python train.py --hidden_size=192 --num_attention_heads=3 --vocab_size=512 --bias="qkv" --tie_word_embeddings=true --init="normal" --init_std_o=0.0 --init_std_down=0.0 --schedule="cos" --final_lr_fraction=0.0
Each number is 128 + 32 x the weight over its row's rms, rounded and kept within 0 to 255. Layers, rows and columns count from 0. The size above them is the row's rms in percent of the matrix's.

# layer 6 MLP down, 192x512, rms 0.146, rows 0-92, columns 352-383
size [ 99 104 102 101 100 105  96  97  99  94  92  98 114  95 107 101  94  96 104 107  99  92 100  99  92 103  98  99 176  97  94 101 101  96  92  94  95  95 103  94  95  96 105 100  96 101 101  94  93  98  97  93 100 108 101  97  97  91  97  98 100 103 105 101 101  96  93 100  97  95  99 103 100 101  97  95  93 103  97 100 101  88 100 103 101 100  99 101 103 106  97 100  94]
[[116 108 141 142  89 119 126 141 136  81  99 172 156 143 141  92 106 171 130  75 111 101 148 107 149  71 142 148 158 163 126 100]
 [111 168 130 124  67  87 130 113 148 133 113 130 124  86  62  72 171 130  70 118 146 179 102 103 170 168 135 119 129 172 172 144]
 [143  47 119 125 136 112 108 138 127 155 164 114  86 124  96 160 131 127  69 126  49 127 126 154 114 125 108 102 123 130 102  76]
 [133 160 128 140 141 137  43 162 129 101 153  87  85  73  89 113 100  80 152 149 139 103 160 121 178 122 172 119 166  79 151  95]
 [158 133 124 216 155 165 117 103 108 109 160 101 203 161 143 131 108 137 128 123 147 143 166 153 121  93 131 152  69 126 107 146]
 [134 132 122 107 115 143 122 120  90 142 122 169 157  84 104  94  92 118 132 225 114 115 141  94 122 137 114 155 117 122 183 130]
 [161 127 142  85  85 123 146 113 116 106 130 100 132  88 116 142 121 132 123  97  99 114 112 105 140 174 100 138 159  90 122 104]
 [ 93  85 108  96 184 122 133 135 167  61 125 121 121 118 146 169  61 110 146 137 109  79 173  66  62  69  78 133 131  97 206 132]
 [147 146 119  88 104 123 177 117 159 137 122 112 135 136 117 119 170 214  84 132 126 102  99  93 149 115 180 132 113 125 136  99]
 [184 138 157 110 155 100 108 165  42 149 117 122 143 168  71 181 112 153 171  74  65  98 119 122 144 128  70 137 135  65 110  96]
 [146  85 191 103 117  67  77  81 136 116 134  96  77  96 137  98 170 141  76 107 109  98  66 138  98  80 173 133 147 148 130  92]
 [134  83 129 110 164 150 152  47 187 108  91 123 137 104 119  83 128 154 114 106  78 115  91  99  95 115 133 134 123  84 129 115]
 [141 119 188 156 164  85 124 115 140 172 158 102 122 166 160  89 167 185 139 150  86 163 125  76 193 137 123 128 126 126 148 162]
 [149 154 130 104 118 136 157  86  81  75 137  57 127 152 119 141  92 143 149 148 118 158 192 126  88 103 189 153 143 135  72 138]
 [131 110 168 132 135 105 121  70 114 129 145 129 128 181 109 169 137 131 184 148 104 138  49 150  93 109  85 118  82 112  96 111]
 [126 170  73  92 132 155 134 174 117 116 159 121 128 147  76 161 158 135  88 137  70 129 145 137 110 102 142 114  74  94 140 137]
 [112 136 144 155 113 104 196 116 157 140 165 125 129 197 149 138 133 151 106 134  90 185 144 145 161 170  97  79 143 126 180  75]
 [ 86 176 129 105 120 146 119  75 103 105 119 120 106 138 140  65 126 103  78 117 106 204 107 132 150 146 146  90 105  61 123 102]
 [116 110 128 170 177 165 117  17 122  97 113 126 105  80 190 134 184 157 116 135 125  92 122 130 205 141 101 153 165 132 100 194]
 [164  87  95 210 142 166 124 168 119  76 114 151 117  94 131 176 123  88 159 127  94 151 138 143 119 142  79 103  95 139 102 136]
 [113 117 162 180 130 152  49 162 138 152 156 115 144 116 165 119 101 133 105 194 114 124 165 176  77 131 114 109 107 134  94 182]
 [ 82  88 159 120 128 168 121 149  92 187 121  95 121 103 139 141  75 164 168 162  86 133  91  81  71 164 116 108 160 149 109 124]
 [131 118  70 125 120 149 151 104 108 147 131  78 153 123 226 127 140 137  93  96 132 126 139 175  95 173 115 126 154  82 153 156]
 [ 98 122 147 126 113 142 117 104 117 143 130 123 146 126  68 169 160 200 197 117  85 154  68 166 181  71 118  76 149  86 162 141]
 [ 82 151  68 134 122 142 128 109 125 125 181 170 112 226 187 108 119 124  81 125 141 125 140 134  93  80 132  73 135 149 125 200]
 [103  90  74 132 129 175  98 117 166  89 113 132 167 147 126 120 178  65  99 123 132  91 136 171 193 128 109 142  60 104 154 187]
 [164 174 128 130  97 151 174 153  72 114 139 100 123 124 107 187 135 141 107 136 124 110  53  76 108 105 138 119 126  89 132 204]
 [141  79 121  89 168 122 126 115 111 115 149 114 149 164 122 101 137 154  95 123 119 117 141 101 148  87 109 111  97 110 164 198]
 [137 158 142  86 117 159 163 114 124 169 151 138 156 130 111 125 130 100 211 143 136 147 147 183 112 132 104 108 182 133 145 174]
 [133 128 148 158  73 149 132 124  97 140 143 127 128 138 132 133 167 168 122  53 142 111 114 126 105 178 152 196 142 123  52 108]
 [136 110 100  97 168 170 128 105 156 188 149 148 160 147 166  97 128 111 165  98 146 146  96  92 135 170 145 132  85 122 185 128]
 [121 133 117  96 113 148 110 188 138 118 138 120 146 144 122 173 118 154  68  72 105 125 154  77 111 103  98  92 121 188  99 114]
 [106 142  57  61  84 102 146 159 126  99 149 117 129 150 184  64  87 173 121 129 145 122 145 174 125 147 123 138 106 137 116 134]
 [174 171 108 105  99 128  93 136  90 129 175 154  80 114 134 101 175 101 161 160 158 105 124 122 160  83  89  83  86 126 241 125]
 [161 158 173 153 147 112  93  85  72 104 165  94 154 115 150 124  91  70  98 153 105 147 164 160  74 116  96 107 126 127 129 157]
 [ 91 108 145 130 140 129 142  73 134 121 104 133 151 171 134 141 159 115 142  86 106 132  96 183  74 160  77 156 162 113 158  81]
 [ 89 151 118 116 142 130 136 191 148 136 111 142 115 170 117 132  81 108 108 111 107  97 140  87 119 162  88 161 127  83 139 111]
 [131 132 164 102 197 100 111 122  96 171  74 136 146 117 125 117 161 135  64 128  90 141  47 140 128 189 114 117 119 112 158 148]
 [100 137  79 115  52 123 150 127 122  92 164 152 171  94 159 136 126  96  93 134 115 160 168 135 147  94 100 103 110 146 200 128]
 [111 140 109 120 140 126 158 170 141  56 136 197 145  43 125 101  81  98 155 134 151 106 154 146 148 159 123 123 152 152 127 158]
 [ 74 117 172 152 159 159 130 112 189 129 112 152 112 157 163  79  78 157 128  88 104 140 183 130 150 127 129 128  60  84 139 106]
 [137 121 147 118  91 165 157 117 136 147 158 126 123 159 135 122 101  64 138 132  81 130 116 176 121 111 119 178 120 103 103 117]
 [104  99  99 127 105 102 141 137 135  97 147 122 168 176 108 165 110 157  94  98 138 174 119 145 168  64 124 137 127 134 178 133]
 [121 114 191  99 115 125 118 124 148 157 140 142 104  87 148  83  52  95 106 109 130 124 191 149 155  99 105 135  52 162  99 123]
 [120 171 117 168 167 123 146 154 141 142 102  92 175 146  95 122 153 142 174 123 157 116 114  88 158 134 162  96 108 103 135 115]
 [154 112 145 136 155 142 114 173 136 171 149 109 134 106 148 146  68 117 136 175 171  85  87  92 136 112 113 125 149 140 122  83]
 [117 118 142 126 110  94  66 107 116 146 184 154 152 108  76 149 160 161  80  66 134 132  34  68 129 149 164 137 120  79 161 181]
 [ 88  89 139 142 116 107 151 187  59 167 152 161 147  86  94 123 178  92 161 163 160 115 118 209 141 141  76 118 153 144 110 113]
 [175 128  93  47 159  85 154  63 146  98 135 120 144 140 134 128 101 147 130 175  90 177 112 101 101  75 141  97 131 167 108 140]
 [123 151 101 126 143 108 120 155 132 159 146 115 137 158 135 139 152 131 139  57  95  88 172 180 156 173 170 160 154  71 153 105]
 [111  78 190 159  46 175  78  62 136 118 218 158 149 142 112 151 129 152 124 176 163  77 136 174 121 100 146 134  91 164  77 160]
 [ 83  94 154 127 148  52 156 143 115 194 173  77 167 169 142 123 110 141  97 107 118 106  83 151 120 156 137  97 122  85 128 110]
 [147 114 184  66 164 128 128 109 167  71 130 126 138 181  70 152 107 119 151 108  92 210 144  60 146  73 134  76 180 156 106 111]
 [116  91 129 145 101 110 101 150 191 134 143  46 102  82 116 157  99  54 124 167 153  80 129 115  97 130  98  88  89 128  49 165]
 [211 101 153  93 115 204  70 145 134 133 115 141 182 120 116 186 182 125 143  77 128 120 136 124 153  91 107  76 155 161 182 106]
 [125 115  61 156 168 139 176  95  85 131 140 199 126 243  99 132  70 106 142  92 100  78 109 113 123 137 161 205 110 118  93 170]
 [114 133 155 124  89 100 104 116 135 128 150 145 120 109 160 180 178 114  95 138 130 126 190 100 121  93 174 136 122 114 160 148]
 [ 88  98  97 123 168 119 116  72 140 131 139  99 129 124 180  93 132 147  95 119  87 132 165  96 111 121 138 117 153 124 122 151]
 [ 65 111 140  85  84 175 133 145 111 129  98  77 118 142 130 156  97 135 157 136 150 107 110 184 137  80 141 122  97  59 126  69]
 [135 142 106 127  85 120 154 161 157 143 123 180  76 138 152 170 133 146 139  62 104 137 113  93 151 181 110  81 105 116 108 167]
 [ 75 144 110 113 139 147  75 104 112  74  70  35  73 155 119 170  96 132 143 108 126 136 142 123 126 171 155  90 134  94  53 169]
 [128 172 134 135  96  98 132 131  94 119 116 174 191 154 107  95  77 131 127 136 136 122 111 115 120 129 115  43  64 117  82 136]
 [ 98 143  57 123 107 117 132 147 124 131 154 161 105 120 106 113 121 149 177  55  73 147 202 129 175 113 175 104 126 131 177 125]
 [110 125 118 105 129 142 106 154 150 134 129 159 135 107 127  70 143  96 119 108 139 131 127 159 113 152 123 145 116 108 125 141]
 [105 125 120 109  96 155 122 137  42 141 113 151 145 124 138 127 149 120 128  96 121 128 164 157  83 147 139 115  52  96 131 136]
 [104  54 123 144 119 157 183  99 163 130  99 100 117 135 113 116 131 182 116 202 145 162  81 171 127 135 163 123 127  98  65 126]
 [153 114 133 123 113  79 100 141 132 153 115  84  85 167 186 153 154 148 102 127 133 106 170 154 109 155 124 118 109 189 130 150]
 [179  67 118 177 144 149  55 128 106 146 178 181 143 146 176 133 183 106 130 194 108 106 132  88 126  94 167  93 142 156 114  76]
 [151 111 119  66 142 146 174 221 136 102 114 196 154 132  61 171 145 118 134  83  94  88 183  99 161  86  77  94 134 108 148 188]
 [139 184 151 114 162 158  56 155 106 109 111 141 209 159 113 175 147 164  95  51 147 146 105 114 159 153 175 125 111 162  82  88]
 [117 138  46 153  44 126 145 173  54 176 142 155 138  89  84 128 151 121 141 178 153  98 136 110 121  47 111 127  83 130 191 134]
 [144 107 194 211 199  72 105  63 156 116  87  85 124 166  89 129 124 169  89  87 145 148 145 167 171  90 165 187 155 150 131 142]
 [118 150 170 111 165 159 151  81  76 142  55 129 118  80 142 135 162  92  88 126 180  57  84  71  92 101 162 162 134 125 121  69]
 [112 185 136  92 125 138 124  74  98 170 137 140 144  61 154 180 120 151 114 185 134 128 133 105 141 172  91 150 139 111 133 116]
 [ 90 155 109  84 143 115 164 101 148  65 150 104 181 107 126 132  87 156 128 116  44 183 125 135 154 114 122 142  92 135 177 126]
 [163  36 110 115 135 185  64  80  59 117 151 127 171 142 103 153 154 124 109 203 165 130  70 155 100 122 160 178 104 129 150 100]
 [116 120 182 106 102  66 176 141 137 128 109 123 131 184 139 112 175 128 233  65 107 121 144  87 140 153  87 167 151 141 111 120]
 [109 120 136 146 127 130 157 144  86 120  98 112 140 171 120 127 184 180 127 162 107  91  97 128  97 163 123 113 101 117 133  96]
 [141 153 160 175 136 145 138 155  98 165 109  95 121 116 155 165  61  71 167 158  96  64 103 128 209 172  96 152 144 112 163 160]
 [134 127 103 149 121 126 104 117 147 127  52  82  99 128 111 185 144 127 133 141 109 196 150  95 130 161 130 123 146 121 150 136]
 [ 79  59  83 127 107  77 143  75 143 119 155 186 141  94 156 152 158 146 143  89  94 165  63 130 140 124 104 158 135 183 163 134]
 [204 182 130 181 154  97 109 178 135  73  98 119 106 105 108 113 158 131 162 124 202 193 161 159 135  89 128 109 111 134 105 133]
 [110 166 103 107 126 134 187 194 128 136  95 102  75 115 168 127 101 124 137 151  98 121 114 164 122 177 139 149 192 120 163 178]
 [ 77 144 103 137  48 118 108 125 149 154  84 111  84 182 128 132 147 206 138 134 103 153 111 134 136 112  79 134 125 159 151 169]
 [113 140  59 176  80 112 100  84 144 129 162 163 106   0 165 176 111 117 112 135 122 173 113 127 127 155 121 111 107 120 120 149]
 [152 105 161  63 134 154 178 188 121 110 163 194 148 136 137 171 135  78 129 126 150 131 107 108 132 181 114  92 107 190 186 105]
 [169 142  95 130  98 107 113 135 134 126 125  71 105 140 130 148 179 114  99 144 152 141 121 169 117 102 158 182  99 105  92 127]
 [157 184  95 150 150 164 110 153 151 103 135 121 137 159 115  97 152  76  58 143 116 137 135 138 125 122 164 109 106 116  66  93]
 [136 133 107 152  74 132 150  92 143 102 125 203 107 115  65 181 100 150 137 150 138 143 141 143 146 165 178 163 148 198 143 104]
 [124  87  86 161 135 117 131 131 125 132 171  84 173  99 159 120 114 114  83 154 122  90 150 147  69 120 120 163 139 102  98  64]
 [154 144 112 154 124 139 134 152 109 190 150 118 172 124 153 106 146  96 123 129  84 103 121 112 129 181 141 110  58 149 138 113]
 [153 149 125 156 106 127  91 117 113  81 109 165 196 165  75 166 158 176  88 119 126 178 118 132 157 117 138 114 102 100 135  97]
 [119 162 175 115  86 116 120 152 123 154 127 120 123 145 134 124 123 206  59 129 144  86 151 105 116 148  99 116  72 118 169 177]]